Weights of a small transformer language model: 4439 steps.
Each number is 200 + 40 x the weight over its row's rms, rounded and kept within 0 to 999. Layers, rows and columns count from 0. The size before them is the row's rms in percent of the matrix's.

# layer 4 attention output, 320x320, rms 0.0328, rows 261-319, columns 80-159
099,177,148,254,165,224,137,197,206,186,210,228,268,235,199,179,183,235,167,249,157,210,215,159,158,175,188,172,272,281,204,204,165,209,221,175,157,231,192,207,272,200,168,220,248,186,222,236,192,176,148,221,176,192,207,251,255,211,192,196,110,233,244,220,161,214,236,193,160,152,157,193,151,150,251,262,174,186,193,209,173
097,143,222,209,220,242,147,231,192,226,157,237,204,221,265,197,143,157,166,218,202,214,232,221,230,144,179,184,189,246,228,194,215,173,214,199,192,150,207,176,167,119,176,211,231,237,180,170,147,178,174,250,137,181,178,231,225,224,202,228,174,138,168,225,217,164,131,141,171,233,210,183,224,272,200,214,186,251,243,194,254
091,175,160,184,202,168,154,173,205,186,200,188,185,168,198,242,201,273,204,227,120,86,164,185,177,198,170,158,198,215,176,182,188,188,123,195,233,252,225,222,236,248,204,228,280,188,171,193,216,179,171,144,237,227,259,246,143,171,227,208,138,166,187,183,201,222,116,247,260,253,218,253,187,240,178,193,139,208,174,258,213
100,183,160,203,149,163,209,199,240,189,224,217,196,235,210,176,186,220,263,275,169,132,152,194,154,288,238,119,220,223,220,202,232,198,226,271,252,207,166,162,248,231,155,147,242,163,212,256,200,189,151,179,278,265,271,225,156,145,190,206,150,225,171,180,212,260,209,139,254,185,233,220,242,137,222,205,217,166,201,215,230
086,221,206,153,193,203,207,269,321,105,213,195,169,214,220,204,150,229,142,216,188,172,250,168,189,203,162,214,183,258,179,190,177,92,203,137,232,185,196,203,158,240,180,179,161,193,145,238,164,251,183,193,215,146,230,185,200,236,189,181,164,132,188,229,193,208,224,248,207,258,177,158,220,245,210,152,229,199,250,172,231
107,242,147,189,187,233,185,191,206,202,254,179,240,150,195,194,226,223,173,190,175,141,146,179,151,290,187,199,210,202,181,200,197,199,163,159,220,247,214,195,170,211,243,205,188,189,146,197,217,204,135,199,158,184,200,194,203,274,196,213,202,198,194,162,261,159,141,162,192,188,147,197,222,150,198,163,141,126,180,264,201
083,173,222,193,175,129,199,292,259,139,199,169,197,195,207,181,221,250,137,258,168,249,160,160,232,193,192,188,194,154,184,199,172,201,214,150,194,196,132,185,204,132,191,245,144,226,192,167,154,133,164,169,168,205,270,161,212,183,209,191,304,213,195,221,143,209,224,168,184,184,183,187,183,208,225,188,168,246,118,188,126
100,176,190,193,182,208,195,193,277,207,157,199,188,164,230,223,289,202,241,148,198,216,198,223,255,206,209,146,196,251,180,228,239,177,196,180,167,201,215,192,215,238,177,182,166,191,240,166,235,147,162,203,155,247,145,220,199,200,121,244,209,244,239,199,165,234,198,218,197,138,145,170,223,224,202,232,185,198,132,206,262
101,176,137,160,183,237,183,138,184,149,250,253,249,189,301,158,191,188,174,241,155,141,222,153,209,182,191,193,193,232,258,202,196,129,203,210,186,109,269,160,174,95,107,169,211,214,192,164,126,184,220,231,212,201,194,160,187,215,167,229,206,212,203,236,178,183,282,217,139,247,167,177,277,191,126,240,176,236,252,203,203
092,217,156,220,96,257,231,186,211,168,268,220,150,214,178,85,216,192,212,151,169,164,210,215,178,192,179,258,210,204,180,172,162,207,190,256,204,212,195,253,131,187,216,148,206,202,235,227,194,143,293,211,271,170,226,199,283,201,217,183,212,198,220,182,253,187,192,210,227,196,260,162,243,204,223,175,220,150,217,180,214
091,189,236,172,170,225,235,143,207,211,206,242,204,173,214,196,174,158,223,237,263,209,263,237,254,140,184,142,223,135,230,134,268,174,235,215,188,215,142,222,192,205,224,205,214,181,206,98,243,222,159,159,200,207,178,187,128,177,240,196,189,179,212,196,196,195,252,126,235,210,202,204,260,93,242,210,228,204,197,176,182
111,189,170,157,252,205,241,212,195,265,152,142,260,114,242,174,215,252,208,162,169,215,178,164,178,162,217,207,153,205,197,186,151,190,130,227,202,159,228,224,239,243,278,229,210,190,171,106,190,210,214,220,198,220,153,189,142,129,192,234,193,218,199,200,220,198,227,254,269,182,174,233,214,208,133,153,161,177,188,169,169
095,184,217,160,215,271,237,232,227,202,197,111,118,149,161,207,190,227,171,217,209,162,175,180,229,190,164,188,223,205,228,157,180,204,138,205,164,281,237,158,224,206,214,181,230,176,261,171,213,235,229,238,203,221,167,172,231,242,235,187,219,252,171,196,199,151,155,138,159,199,187,236,203,174,191,155,274,154,215,208,238
099,202,247,264,106,146,175,255,190,166,205,244,147,194,166,176,147,217,163,202,190,194,204,222,158,203,263,213,235,186,165,186,221,199,215,198,204,248,172,198,241,210,182,207,208,207,277,246,145,180,197,130,189,261,198,245,232,219,219,217,197,161,207,205,201,206,216,161,152,204,254,217,217,217,201,237,259,133,223,189,163
097,172,161,234,175,240,190,163,205,201,221,197,215,143,156,149,164,191,191,215,158,177,146,221,254,223,132,177,150,184,121,238,151,203,119,170,165,163,231,258,247,186,235,234,244,215,108,126,223,157,182,198,139,171,218,270,256,171,232,227,181,239,200,220,216,218,175,147,237,208,218,144,137,176,169,87,185,165,166,148,211
111,172,199,203,170,186,181,197,192,207,234,247,205,240,218,181,261,205,218,205,199,186,254,192,183,216,207,176,211,225,213,184,215,220,199,197,222,160,204,216,149,214,198,150,168,164,239,207,264,267,212,181,218,260,324,169,205,243,221,222,241,208,159,217,258,240,217,161,208,184,213,189,214,151,195,217,199,191,198,168,151
107,179,199,256,222,210,211,144,165,128,226,239,160,225,204,241,250,197,202,188,227,238,258,170,235,166,214,237,237,202,281,193,197,192,274,194,178,126,238,236,190,187,189,174,176,253,233,239,192,189,165,179,204,217,216,161,241,218,192,156,184,191,216,166,218,136,190,150,236,210,102,112,244,221,213,206,166,180,239,221,191
087,192,160,168,189,249,190,257,278,220,234,183,163,235,161,156,211,231,163,238,213,207,126,168,237,193,195,185,253,161,167,252,187,136,191,218,148,199,222,195,198,179,148,246,171,169,211,211,188,221,242,222,243,272,178,175,151,232,221,125,235,236,179,213,246,222,200,233,235,209,265,214,193,199,182,157,199,191,281,218,233
085,248,191,313,171,141,248,176,159,270,205,222,220,168,176,141,224,179,164,165,173,248,252,186,253,210,151,269,169,215,212,159,166,301,228,270,213,261,213,191,193,206,250,220,173,190,223,166,166,220,167,185,230,215,168,205,181,179,195,257,166,280,262,167,250,225,253,202,251,199,150,257,163,211,139,197,209,193,245,180,206
113,262,197,195,241,132,170,176,184,174,212,212,196,243,196,197,172,130,216,207,215,250,235,118,196,196,200,261,190,177,244,206,159,214,251,220,192,163,149,233,97,164,153,222,138,199,132,262,103,286,153,195,201,239,223,154,104,196,184,221,211,208,206,196,240,220,243,215,238,185,272,230,233,243,204,170,192,198,223,206,240
095,218,160,174,170,198,282,147,181,220,158,174,197,124,149,273,242,189,171,202,172,209,227,186,174,164,213,230,236,196,233,205,190,216,168,246,183,280,240,222,172,189,206,267,225,179,135,135,160,237,251,232,200,169,162,230,171,225,247,187,227,113,202,193,206,174,126,208,241,167,181,196,221,163,236,249,156,237,140,185,218
086,206,199,237,235,277,86,137,163,222,208,138,291,175,175,191,162,177,220,273,163,175,176,214,241,218,180,243,253,145,173,274,153,208,241,175,195,198,207,212,205,175,202,226,166,224,237,209,138,173,188,180,200,226,192,196,156,217,156,152,265,157,199,202,130,236,191,193,181,172,263,193,257,230,223,225,160,190,189,249,252
092,194,245,143,262,190,162,158,235,198,188,221,183,205,201,175,230,195,286,177,219,229,265,139,216,189,126,170,176,250,229,247,237,254,234,168,175,203,177,279,161,171,124,268,219,201,217,226,158,195,280,197,205,173,190,233,237,221,159,219,223,222,218,183,173,167,214,231,202,272,152,217,191,159,173,174,212,203,140,185,213
097,253,185,159,184,174,274,244,265,150,215,188,172,177,167,181,238,263,198,148,200,253,185,186,205,201,201,180,223,240,126,198,268,240,212,145,177,255,210,191,228,208,236,200,186,232,173,201,191,255,186,199,181,194,164,197,158,169,225,208,177,192,206,187,204,214,249,300,280,104,221,204,194,195,266,245,246,168,128,173,234
088,169,209,211,205,207,111,238,240,172,171,255,93,206,229,246,304,188,208,177,239,167,210,208,163,178,244,174,220,127,262,241,232,228,218,194,201,190,225,126,155,183,232,198,200,175,243,200,189,257,219,113,219,140,232,207,168,206,187,223,216,219,193,215,188,188,146,254,183,251,153,279,122,159,277,219,233,247,181,245,159
102,174,210,172,194,208,244,225,212,155,223,168,161,180,190,214,301,229,220,183,164,100,156,245,261,266,219,176,151,197,155,104,296,129,180,159,187,197,181,124,199,265,195,181,176,173,226,184,251,166,202,209,197,217,220,213,207,150,224,190,155,177,180,255,233,163,181,64,149,215,216,116,176,193,206,254,244,245,227,191,197
090,196,207,228,220,234,158,257,112,213,224,222,243,139,163,145,109,196,159,174,160,164,178,220,205,130,178,208,201,166,145,163,155,159,134,192,182,186,257,153,249,217,204,183,259,199,171,182,219,271,182,173,167,204,246,205,191,121,184,248,216,166,221,213,225,248,191,147,231,231,254,216,246,265,195,216,205,193,157,184,226
132,210,172,209,202,162,185,135,186,177,232,212,183,157,138,201,231,178,198,171,206,257,210,250,173,169,200,204,231,231,264,204,200,241,284,182,240,150,158,220,188,151,216,189,246,203,210,213,241,174,116,190,190,253,197,236,234,183,201,143,206,237,158,184,219,206,140,173,165,195,136,197,215,252,224,238,179,209,219,190,235
115,149,241,167,247,200,143,241,252,211,201,184,160,205,265,288,215,240,233,136,234,227,270,253,199,220,209,166,178,225,156,107,261,195,206,152,173,241,159,198,235,259,184,216,219,201,200,195,211,245,191,255,230,234,166,212,214,245,221,208,251,226,192,225,201,199,204,224,176,188,247,188,191,212,198,196,286,174,239,133,245
125,245,202,242,181,212,267,173,189,198,213,228,210,198,201,191,218,199,178,219,211,166,217,203,267,180,213,218,168,226,173,248,174,190,180,195,179,163,294,203,184,167,224,131,146,238,186,165,219,230,239,205,209,146,222,176,166,224,186,178,242,278,181,172,236,180,260,182,243,270,219,232,192,207,145,195,193,237,256,263,152
128,153,248,175,178,191,186,170,215,171,221,202,131,147,219,220,210,279,232,255,235,257,160,220,148,194,217,169,218,203,227,213,198,251,209,237,232,205,214,169,150,236,182,183,163,227,231,187,201,191,132,197,167,188,193,272,240,202,212,207,245,181,124,220,145,223,183,196,179,228,200,192,211,233,241,202,169,222,143,102,284
098,196,239,230,267,158,244,323,213,202,132,188,190,229,143,206,216,215,204,180,262,174,285,143,220,153,198,190,250,211,184,185,226,208,223,237,154,225,224,210,161,171,180,250,205,151,242,176,177,200,148,208,110,259,262,109,226,186,151,251,186,161,197,159,185,178,327,148,241,137,217,199,253,227,143,157,203,189,177,202,267
101,182,227,172,202,205,210,242,125,163,200,235,172,218,207,277,181,209,195,234,165,198,225,240,164,191,218,139,205,242,195,198,234,131,177,163,204,212,232,113,243,165,167,210,231,196,209,235,213,139,121,189,176,243,252,107,177,104,225,228,255,114,123,219,271,178,268,124,250,202,255,223,209,175,174,157,179,182,209,169,171
108,183,136,281,213,159,161,135,131,204,227,249,183,197,226,169,244,177,202,142,223,237,227,127,213,133,168,255,158,195,295,172,141,236,251,243,193,120,230,236,191,160,200,206,157,188,200,189,160,185,222,209,189,191,206,158,216,217,199,176,228,247,213,172,215,122,265,119,183,264,159,178,224,191,172,217,264,184,224,223,175
090,115,263,155,224,196,169,233,168,228,203,223,265,209,270,238,236,157,187,210,179,115,211,223,216,211,135,122,193,150,80,262,254,185,221,142,192,200,220,158,300,242,147,210,234,170,264,206,210,126,171,136,156,128,182,209,154,214,266,194,157,142,277,252,248,235,142,179,185,206,267,202,218,120,236,245,231,221,198,218,193
117,198,151,166,154,232,232,176,155,220,207,175,258,198,197,192,192,235,191,239,246,252,197,265,179,180,241,166,191,248,224,205,206,163,159,167,244,154,264,192,185,153,214,157,207,209,193,244,232,264,189,210,205,141,219,207,169,129,189,221,184,275,277,227,167,233,197,290,185,262,228,180,199,252,204,157,227,216,180,246,266
089,154,208,251,225,184,181,204,229,187,185,175,201,159,277,183,231,238,199,240,170,132,167,187,247,185,153,201,249,200,183,187,171,184,231,226,185,164,185,201,227,146,185,200,219,186,184,150,196,172,268,145,180,216,225,183,219,129,195,216,134,167,181,199,161,273,159,278,188,151,181,131,134,124,260,168,173,152,172,249,177
101,177,228,210,206,204,178,202,212,179,210,193,180,153,215,273,205,189,182,189,194,168,221,257,201,216,226,131,179,255,222,192,264,192,118,179,192,248,232,229,260,223,223,192,238,183,198,197,219,242,205,176,168,190,225,221,144,230,175,184,137,172,251,163,182,166,253,175,185,250,217,192,181,266,165,261,208,117,191,170,129
098,201,183,265,193,191,204,296,204,194,143,236,185,238,230,132,166,184,156,188,220,132,223,196,181,211,225,203,163,219,124,211,197,162,219,174,211,175,179,185,159,213,223,240,227,227,194,219,205,241,217,191,269,221,194,250,144,202,203,193,218,109,110,239,186,242,137,257,239,186,249,262,285,186,220,206,207,208,139,272,248
117,129,199,208,185,254,186,157,207,247,197,177,145,140,175,183,229,249,210,157,129,141,185,290,191,223,201,129,245,245,200,162,209,214,127,211,185,228,213,217,234,177,166,166,207,194,188,179,281,159,167,194,208,229,194,172,162,220,194,253,225,185,148,191,242,144,262,215,164,239,194,186,194,143,185,193,162,273,250,202,172
111,164,249,274,215,179,142,137,111,231,185,157,234,196,198,186,221,191,227,235,217,166,178,179,270,199,162,216,123,178,201,246,160,281,219,266,239,151,212,197,192,187,205,183,207,205,201,197,218,247,221,203,200,152,241,175,235,205,206,166,170,198,230,195,200,143,184,216,108,199,257,190,236,202,192,162,243,291,239,208,234
093,229,208,205,187,236,226,196,195,229,217,244,151,236,166,302,222,196,210,135,223,252,284,248,178,162,244,248,263,150,256,185,218,222,187,196,206,238,203,131,135,221,231,140,159,205,247,256,191,145,231,205,209,199,177,162,177,189,152,271,220,232,180,199,171,194,258,163,227,211,188,188,228,124,131,180,218,161,164,228,152
120,224,164,235,185,193,261,148,180,230,179,189,194,178,206,163,248,188,265,165,228,160,218,100,166,151,194,229,223,250,342,161,193,264,278,303,173,176,228,212,124,179,157,189,181,179,235,203,155,194,208,203,214,211,221,152,196,248,210,151,244,233,169,222,216,175,217,150,229,201,170,200,224,181,158,180,245,195,230,212,210
126,267,223,263,246,161,190,149,140,237,214,163,222,219,165,201,219,146,208,219,208,232,186,195,280,221,188,271,155,197,232,257,141,253,211,226,241,191,206,254,166,182,263,195,174,230,189,214,200,198,229,189,166,185,185,177,231,210,217,162,222,210,206,205,226,235,192,161,255,190,222,144,189,229,221,186,303,178,187,146,150
100,136,241,179,205,254,197,214,260,248,192,198,129,146,206,206,286,266,212,104,185,199,214,251,202,176,211,112,238,274,200,216,249,177,153,177,150,267,180,163,209,255,216,213,204,228,238,141,273,219,233,231,192,203,211,217,199,268,238,304,276,219,199,224,182,137,232,216,218,195,173,206,137,109,197,171,212,198,211,187,148
102,173,169,261,237,164,193,165,156,189,155,172,162,107,196,194,242,225,146,158,141,214,184,236,307,216,213,159,184,273,189,163,186,267,192,210,186,178,181,245,250,137,252,235,246,240,101,146,261,193,153,163,181,240,173,240,152,240,260,200,186,157,191,177,199,139,271,219,240,183,199,281,176,222,232,256,221,170,170,175,173
102,188,147,222,225,186,179,183,196,212,199,205,256,221,177,229,213,219,176,226,228,183,194,266,253,278,195,182,214,223,246,192,201,216,66,193,255,183,207,233,172,228,265,228,193,180,181,191,232,193,181,264,211,202,293,210,219,195,171,235,239,256,233,193,158,208,270,138,222,182,116,120,195,188,192,150,178,247,188,157,254
111,183,193,178,203,218,171,224,204,194,173,177,186,212,242,135,149,201,221,222,192,218,168,151,257,211,229,220,222,212,168,215,199,250,209,199,204,183,194,235,219,175,216,263,231,259,188,245,154,207,254,201,216,158,244,223,209,202,267,263,200,249,243,190,218,180,223,198,175,219,190,267,175,203,226,173,184,236,186,197,154
092,267,192,205,274,175,213,166,172,198,226,138,244,135,140,244,217,143,207,267,204,201,152,165,177,172,176,263,204,215,252,274,185,126,219,205,231,231,186,170,181,147,235,217,256,175,135,187,147,177,150,185,192,189,265,219,201,237,231,200,142,132,134,180,197,134,203,154,232,193,151,170,140,190,246,262,170,213,174,230,189
095,170,238,243,183,221,156,198,171,222,153,254,97,200,230,255,211,139,207,144,223,256,200,224,248,176,142,186,208,203,186,217,245,213,226,149,174,205,164,205,209,138,173,168,141,212,224,200,222,159,165,188,180,149,177,254,172,211,273,149,179,198,172,196,105,216,191,212,179,203,166,168,164,160,263,166,239,247,236,250,270
095,175,182,271,247,233,148,203,211,237,149,201,191,212,161,184,222,189,190,147,212,158,203,235,138,157,210,214,179,154,244,190,125,149,139,244,230,181,195,241,166,243,222,207,265,156,215,162,206,239,247,194,297,216,270,194,238,181,173,224,151,201,211,195,221,192,285,213,129,228,262,86,113,187,138,169,247,156,292,239,114
104,136,146,175,116,263,190,199,216,221,210,216,185,178,264,191,156,185,193,183,207,221,203,214,174,222,222,117,196,253,175,230,187,173,187,159,183,214,206,211,234,227,191,246,214,204,166,184,245,256,208,158,212,198,271,264,164,279,272,221,234,165,195,240,175,220,139,270,220,236,212,231,242,153,191,215,170,191,165,199,248
122,190,158,194,188,189,247,149,177,222,191,201,193,180,164,222,212,214,244,196,232,185,219,181,185,120,181,186,208,220,260,180,257,177,190,147,207,251,210,268,209,211,216,195,248,135,183,189,195,197,181,223,241,223,144,192,201,249,134,212,248,232,249,159,194,143,261,228,192,210,153,226,246,275,160,186,210,198,275,233,208
095,171,132,152,139,165,156,270,147,151,197,277,199,231,211,215,202,224,221,184,93,152,166,213,180,229,205,143,172,180,117,197,204,144,153,126,242,145,148,152,244,289,220,196,211,169,189,230,241,231,209,234,202,130,204,153,171,183,274,188,241,189,214,228,190,176,188,179,224,208,205,177,144,165,213,186,204,191,193,199,113
121,239,205,141,225,190,227,244,243,169,192,155,228,163,193,203,172,197,229,275,171,201,216,241,216,170,208,169,149,228,127,232,210,140,180,126,188,275,252,185,257,258,202,221,228,168,202,155,221,235,180,206,222,198,229,242,202,196,236,224,140,154,244,175,205,222,174,324,224,131,174,202,155,229,200,209,193,138,195,146,238
088,200,198,228,172,208,197,197,200,241,203,181,192,165,177,198,205,99,170,153,153,168,189,234,239,279,138,215,175,193,118,145,177,183,223,295,181,188,193,164,281,129,210,190,186,223,76,168,216,191,175,245,134,147,199,219,202,209,219,156,208,156,218,206,220,193,246,177,162,245,193,137,179,119,267,220,119,142,230,116,176
109,225,155,258,168,220,193,159,196,252,210,184,185,198,173,202,276,145,180,205,222,229,222,255,184,215,194,172,198,188,193,153,188,239,225,237,191,216,172,211,215,166,171,207,217,203,152,192,199,61,144,209,165,234,210,187,187,187,172,185,184,184,160,176,200,198,173,140,242,163,126,186,157,244,206,226,138,277,201,257,219
092,171,214,237,198,206,196,212,196,177,210,193,242,217,294,240,187,177,224,214,186,96,202,206,232,207,171,213,201,197,198,133,213,228,201,187,218,178,166,201,241,156,245,200,257,241,176,114,259,149,204,188,187,205,291,220,127,149,234,173,93,237,238,264,221,176,272,242,186,225,188,152,205,186,185,283,180,216,180,189,176
088,262,203,196,238,142,226,169,208,149,221,198,213,134,228,120,196,144,221,192,229,271,212,217,236,143,181,219,170,222,206,135,168,183,256,175,209,139,143,206,248,164,206,222,219,211,160,190,177,221,274,177,190,200,251,135,107,181,190,233,170,198,205,184,250,218,227,225,200,276,167,235,217,134,163,165,247,199,202,221,152